{
  "num_hidden_layers": 12,
  "hidden_size": 256,
  "positions": "rope",
  "attn_scale": 0.125,
  "bias": "qkv",
  "tie_word_embeddings": true,
  "init_std_qkv": 0.0289,
  "init_std_o": 0.0,
  "optimizer": "muon_variant",
  "learning_rate": 0.00809,
  "beta1": 0.93,
  "decay_fraction": 1.0,
  "batch_tokens": 16384,
  "dataset": "wikipedia_en"
}
Each number is 128 + 32 x the weight over its row's rms, rounded and kept within 0 to 255. Layers, rows and columns count from 0. Numbers have three digits each. The size before them is the row's rms in percent of the matrix's.

# q: layer 2 attention query, 256x256, rms 0.0803, rows 34-63,98-127,162-191,225-255, columns 32-63
# k: layer 2 attention key, 64x256, rms 0.0794, rows 33-63, columns 32-63
# v: layer 2 attention value, 64x256, rms 0.0814, rows 0-3, columns 32-63
# o: layer 2 attention output (transposed), 256x256, rms 0.0665, rows 0-2,64-66,128-130,192-194, columns 32-63
q225 091:154120150200186093118015085184103108090146090131103183113149124163112140110116154156123186127154
k33 096:132097093128156129139063093141153139149108145184163149148164139152180124086112139128082102121146
q34 117:156148127106141110147121110125177176167154150123159057168149128170137122128097108128108147161087
q98 097:111096155124081117165168149088153162142117096155158106188136132154125138106103100099086101162082
q162 093:122096149137087057176157140125167111156135114119158076156162145106095135084099143109111125183077
q226 107:118114117143125115186150129128159198120112103133114056174111101129162148119138093125116149149110
k34 090:137131176149118129107212138163148156141081147114139137123136157077102121144134100112120108142087
q35 087:122109141168117109078143123147109130181125159115161179139128138141105102104154185174136114125155
q99 082:087142109134138165102061075102108144155146148102163145112109170147121116172131173181126098093162
q163 092:106106163138081096127023075097144142124191130122123112122139162128144097144116164168095083156153
q227 099:159148161142132118059098131083091142178080163089107129118152125171091161149176164168146145124133
k35 098:135147191167124122089128146097161128144101116084140093115046101166096073141134142108167122150133
q36 113:153117138074158174120176125181190143144120158163122110147141158143158102118152124148122163122074
q100 110:176108147102180152101160144173186145116155149121110129146170113131171152153164164177117154117122
q164 137:156115138090191159119175127178185122109129141130131120153155117153161111142154125184105140077109
q228 094:154099184093160119070142105183132137123098125135133115131211121192141125140144135151156187120115
k36 116:102126114110075139143042171095132074122115166137143146199096116112156156160124135123148184120144
q37 101:158143130136123112154155147125154152171078122102151155098171111116090142071173113063091152142113
q101 089:158148138133116108159130104177123141130124103072150176098117068083106144095136121086113116166138
q165 106:134154086133135130184125147166133124139123084124170164107110121133107135046165104074115123189167
q229 086:139118141111163158162182135127128130150084176127102147044144211125125183134127106083120157132089
k37 104:119133091125145110114076098145137139173081099098172108156116093119204115134162133132071124113089
q38 115:103118169130090168153112134099174168192157179085140105105078137156130099156111161191157077119136
q102 111:106123138176108154153137103091144156157179136088162098087090129158126082164103131178165063148110
q166 145:086115171144109171139104102133177182165184160089170095100073130155139070166081143202175056116133
q230 083:108119177162102163174136074096201145121155131108188090107097131115112121159089109149197031154149
k38 120:113132081109095151138141146106071154099129131087112120115165153065214159125167089182080112143154
q39 111:166136166165105082116160104151120133136134106136143086196160161097180109197091096095095181097127
q103 110:073097178135067120125180084167146100165121118138095085202184166104137140194108124137074169089148
q167 134:110116169189045105140136121161137118145144109174109045197164152096135085204089122122080153097140
q231 091:117141132133116106105153129128155086161105131135085120194127166076135085219102107132092106096181
k39 126:107165097125084125159139156091078103101207184132084101147088117139061154125110098134168171128145
q40 111:167140130104152121081072127126141103121133088118113157110055130095202129135136146108134166155140
q104 109:187109137123147137104099098135120103115173071109084190122078082115171159141125125084134148157171
q168 145:169090155117164124090099102124141071116174070091108176098077116111148128164116126111140123138174
q232 077:128124161145107113107145121081091104105137117100085132117099127108165158172155161133159153148148
k40 134:095156141148138132171160068084120167071150127109049141071125133139208133177159109097155125090106
q41 108:132125122160121150124127102154173140160086137105063168124086087160098077101155130060070105138117
q105 108:135141120204117130160178133115149151132131160093084188103156065158156080145158123131076107135132
q169 142:139146149189113157137146097135163137151113148100093191129113099131091080112145110094104082108112
q233 098:113061157154128115125172107153095132076108133138084150055132162141095112127149100086070119116146
k41 127:167091165154112150136126081117103135126106080122021067102130105135115185153098122118122116102091
q42 121:100145127153104077103095178145132109173075112130103106154091178091054106156133137150145124048117
q106 111:092128128162140062073083177133079123165101130132077134130081132131124081164137092151142138058134
q170 168:095142128131118070097100166130104112179104144115075122140073153102100089152125096148166121047139
q234 076:053139118121138080091125195163093116200065141123117148118091136074070116130120090158154161022125
k42 140:117216112123112129147057147115113139120118083155194137103097129107151169173145196111173118131166
q43 117:106071082133105093121127102164143137109057105140150074183102150139137125169094177154103096188138
q107 107:161099098146124114122122110125096143097097112155139101156168144111141174209090158125066084151093
q171 159:140081097141110128131066084164122129096086084149146088216151141135166151217072175147082094195113
q235 084:115106112148123088124190068125116159093111112115144076142129149093115171186049142136097078141141
k43 134:059126109113085146115160111050135157075107105181112169169154144108070108115116162159151052139156
q44 111:063142095126145129141114132134153064116182186118141107128093166103130156160121135107063125060070
q108 114:050135098134140099150154141182147091110161172062158082126089159097126162152122165124069103074101
q172 166:057107092136160101131169134145146095128142203066145111133093148107139166140123181125071128074081
q236 078:067130077131121123127161146166133073146094132085123111146094152112150145099124132106061114086092
k44 134:161141127092092127153111160100160132178157179180135173146105153138125145105093098103083075112129
q45 107:178130113127145143052103144179121164126150108138181097144111168118140102168038128137125091119105
q109 104:150174085144138155105140139163142119129209123110140061159069131126162067185049148151115094109119
q173 160:140150094147139142076083139178130152118195131126151072129118109126184098197020148133136108178116
q237 084:145128054098147147092092163216157136173131109157156078157104135096146108153084100115103073093058
k45 137:128134127140196111105110113109157135113132155152133122090103187142154111100116135171086148122131
q46 102:114182123194149030140131144117131122141109097131093196125142131143134123079124100100123085119145
q110 103:112192140216145050157075114105131107139108103140115194138159137151121132068134102098146065145123
q174 160:132182139186152046158102115139114131139084091142088185125163087155128129073138105098143052132134
q238 073:113158152204162065202152094103086104117107120122081202166163106130180101071146130121139104169111
k46 137:106176105115158151096139151104153078140127096113134146121105110185108141118089101167141125113150
q47 116:186095083133133202096178149104117099148118074140155153129140168120155099132115112142139131048124
q111 106:173066113110142179092128112121100084150129072130155160152120203140159115127141141122136145090104
q175 160:187077098140133210089113130138130097138132058177151145125130182119160102113140118116151150087143
q239 082:167121083150152123107118180142111095190127130136128136186087140153145116136161121141156159080166
k47 136:124141125072133171165155179074114130098118121149121194171148138121127129178195147157128152149079
q48 107:167132102157147093132133143127154179086080140094165166163135127073125149176153144089118129146118
q112 107:134141124165122096139092107095157164091093137129157174140152119100149100186154144121143129145110
q176 162:158131113155150101123118136114148182095106130114140161111127119080124159189166127068119110143118
q240 076:118176088172130092141117124122160130094113139097138153143141165087150108160169164092137155123113
k48 136:197066160111122131153103164081110155065102130152146185125147142111084169164131119134093130123083
q49 117:142122095076106115083136080093174110095126137106080173123118170111183170121129053159129141092090
q113 108:133129075098107116101088080135185127073073131093094194145114167139211175106124083162141126127102
q177 175:140152078082116127076098080106190121084106145117096174133113180110200193121121096169119132108096
q241 078:127170133105150136076039061106153129098049163084111184172130198157178162112132045170132118143116
k49 139:191134114140155063139177154140121128095159115140142202101144131103080118083104146137110101146097
q50 110:151104158139047139146115119154167141130064110138167110112182157114139123120150160134195129148107
q114 102:158108153140094169119117113095133157128080077153138102099196133087136151151154143112139135119088
q178 160:159107156131073140160123109104150169108071089117151096138207119125131137145145142147164119142088
q242 074:119101166156060151135170063100151097147137098127148105110221100113113186165171155111149136159127
k50 136:203135192087106171155083176112132178101151135138116070140096145118164094105160137161135097139172
q51 114:126165121154119184096160107160082082099136149126076150196144099131124104176118099176096150106127
q115 108:139155119131126173073134079178087071108114118188093125187115112103127064178109075141100144138120
q179 168:126139142138107172069154096155077081119134145139071151195115119119119101192108073136091118146125
q243 083:143199126114079142119129101157152070131101120122085133165079120104107106166099089163090133134107
k51 144:163110102135137152134142171157140128124170134180154158175126109156108163119089190157112178116170
q52 118:126122134158163173139103154192122103088181136137157118202129094141161142108148138140201094134041
q116 112:105123128166127172128104154188156130088153147135166109201142104154121152113121162139184113131033
q180 168:101104139162139162147123157192144129103169144126159105180152073158131178112121156134201095130029
q244 083:133151125154154127119085162177114149104092174127150138191135118160150110071161154153182104105056
k52 144:148157061125152188159144149095168128131179125107156087159155144091137081147104167105112109168103
q53 113:135154178174156102110155175168188149077046120047106077136136117146105190093088163129101107113119
q117 104:158131140160155110114189161147167126113039137043123090147144159131119196098122110145072128115101
q181 166:176131169172140088122150162136163139091039143062105097117130119147124180103107132127127119118126
q245 077:143155146159158107163147161201153141107112107097122091141127103131090179097131118151105087088117
k53 138:128093103090066134118150123160075138128102136125059112137151071110179086089123121145098115088137
q54 111:079165073168177124118107158144093247136138092120137153077061139153141089139094078097181184177101
q118 107:068169093185157128115121145149105206121115092149107145093089124160124091129117111057139190187074
q182 168:094173052161157114115144169125097211133148107139148141098069140155135109135101096083183183170100
q246 074:099168090181157092150072178136093202088147124138117129108068161150167093146108115103124138158088
k54 139:107129100157224117123171084164139180124139151173094171123134135136081121120144179105149128180148
q55 116:127124118048079083120178111180176137171109095122133119157121165159136125081134140159136103174048
q119 113:099142101062082079117145111178143111154080067107122083153092155143134121120137163155133073167063
q183 162:120124112051084084109162110138173112162095082115116092133127150136130136084136173157149114181046
q247 083:104153108103100059118152095152185082170108082126151109161118171148134104088128147151120095156041
k55 142:181160114111134125180198097141185178107118163192126154212136105116119142097133146179106125085093
q56 117:105052189118154079147093152091098127120115091126106068138194148201143146126096179100158138162088
q120 114:130074163138177071134089120125107145136146123109097060154171141196157127156097168137175135155092
q184 159:129061158103153082127075120142084123112148087112109065182170167171161125126087143107164150153069
q248 088:113055200096171105141104159105112117101135107123133086104204161195165176165077147127153153204111
k56 142:130143147171121152135106142152096157141124147089097112100149148101125111133137092155126127115112
q57 118:122166130185105084090100129121118110118141189168153131147108102120122211122119125130117123153173
q121 107:124152111170096048085132122140102088119123196168139118151072086105144169139129149175120104119169
q185 168:124175118146096076081119136147082094117127172155160128161090125096144205116107124151124108125168
q249 081:109118123176100072099179152133097080080112159152150106111113120122122138142084127148089112112151
k57 142:181107066145107129116067154127187068128143143100113139180128225138157138128113181098139089215148
q58 116:167152114104105155065054131093076128189070108105148123152145138150138122124140166099165124145133
q122 110:150166108109084148041084150044071086169101120082138152139169148187111115122151124102182117155135
q186 167:168151083091098152036094160076071096192081119093143142109178123159116143121141143073168116142141
q250 087:142138101119107112082045152048059136160083144080110119169125110153135090127152146120178149159130
k58 134:170160133109080114116100127115170156156111177200116143155168172147116127143123134127113119154152
q59 117:111108158126083132110093172139092211176135205136135174153195094121094140153162129138140159131076
q123 109:117117156154076126126083152086109200166130160110131188138191094149108137121150123142158158137065
q187 169:087085184180066120122092151117112188156127206106123179147185078137118145168163132136126145149079
q251 081:117082182145077112131057129092108160151127155052135158148190134136112163150135171143160178133073
k59 146:145122153106109137174128078184117082176161103134127139161117173101056177136123143158156152115145
q60 117:137153137127135126144092136168068139077086154133146153088131141128117145130083162152125084170153
q124 109:150139144158118159125096136199072113062088149167116165075120132143118144120081147137156101207154
q188 165:143147146154115140166126122216060109085112138140146141076117124115121123123058170145132078184164
q252 085:139156192145102100135070151169049100094095143134130176124113103148083099119117169187160144139130
k60 137:153119147101154120115092087148097078157108159086083097133137129092163139118140123159106064101096
q61 119:081137101135177159144130163095165117132164139115074161136102074126136138075095125105100198116078
q125 112:151146105176184153128124165077150143131199144117079179123101080148106158073091137109139171134111
q189 157:094152108159173141140151152121188146123173129087099158118080092135112148068104125117088196136106
q253 090:117198092156136162147107173136101114102183124104085160167090099094127147093117133106148193102100
k61 139:134150141102152159148111143128170100150123100086073104141149144132206178104133160132118109103118
q62 120:095186085098077051164133159113097059127103111100124086126109151139112163148121167124101112168157
q126 104:128198103090099063109065165106119086134095083105142141137106144165133141136124149125096147168106
q190 162:140194111106092054149092158118116083121088092109110112145108147163138162160128149127118119152146
q254 080:169170166085082089147136139110117109169109136125130139116153104143165179146133160155166120179131
k62 142:096107095122143114146025085157144126142138139118130087146168080117116129090112135117090161121081
q63 115:138069123150121137180132175097126047141155103096129149153123145113148133195129146148132091116154
q127 103:131084079156164145152086159080106064127128097138084138167077169089142134195133154144126153101110
q191 161:125050112157156131169109170079102089129164092107092159164081139109166124210143153136137159126119
q255 072:147104068134147140142118163085098076165142117141119104169101138099131111188149098130194100146140
k63 137:128086129140161140139133135113148123204151163110088135112152117156158152159119155129164106116117
v0 101:095144123172096191185126149113121144116135115165110147091113134135139126080176134115112203167152
o0 093:148128063119118216210059192073169168151129118125046101071154131163157119071154144165123181140097
o64 095:153104144161146152141035154127114156118228080151146130138124142157163104130112147100125163128121
o128 126:108123131171152211166093138064138135140123169145109130097137167115161116117180123151122185132078
o192 083:108066108148172132168091117127080144127118179122114146042151080036121130099155129118162072108107
v1 095:132173090112137149118142125130164123135134118155112132044099084109187100146153154110105109089102
o1 098:099111111073162125171118161087137136124113060138120152129133126100142093190152186107165128179115
o65 087:178193140155160117128086150165164113114152085116092171105135117150156120086050089114058139121119
o129 119:149131088148129081099146149126177111110149091097116143060190088087154093134125166066093105189147
o193 085:114147038084156135139160157178043130069113124160138109129199067141130131056122136165122105080146
v2 098:155116154101048109091141096145151072123125085101109155152060161174143117173089110118096090159143
o2 104:115116126107074143132166064089114126124128135114110146145051177127064108188078143175061077169097
o66 095:129088134144113078103150110136172180073118100090136140113037145174108138177108124111139139167161
o130 112:176118037098090122128169055140113094141096068091102166080083198169111072160108085135108113129066
o194 093:123089160133117120136210121126139156232164161165143136114116143163207112113139124136142183142143
v3 102:147167079057125097181096089125081102124103089165145137100114177141128075138111156111168144124158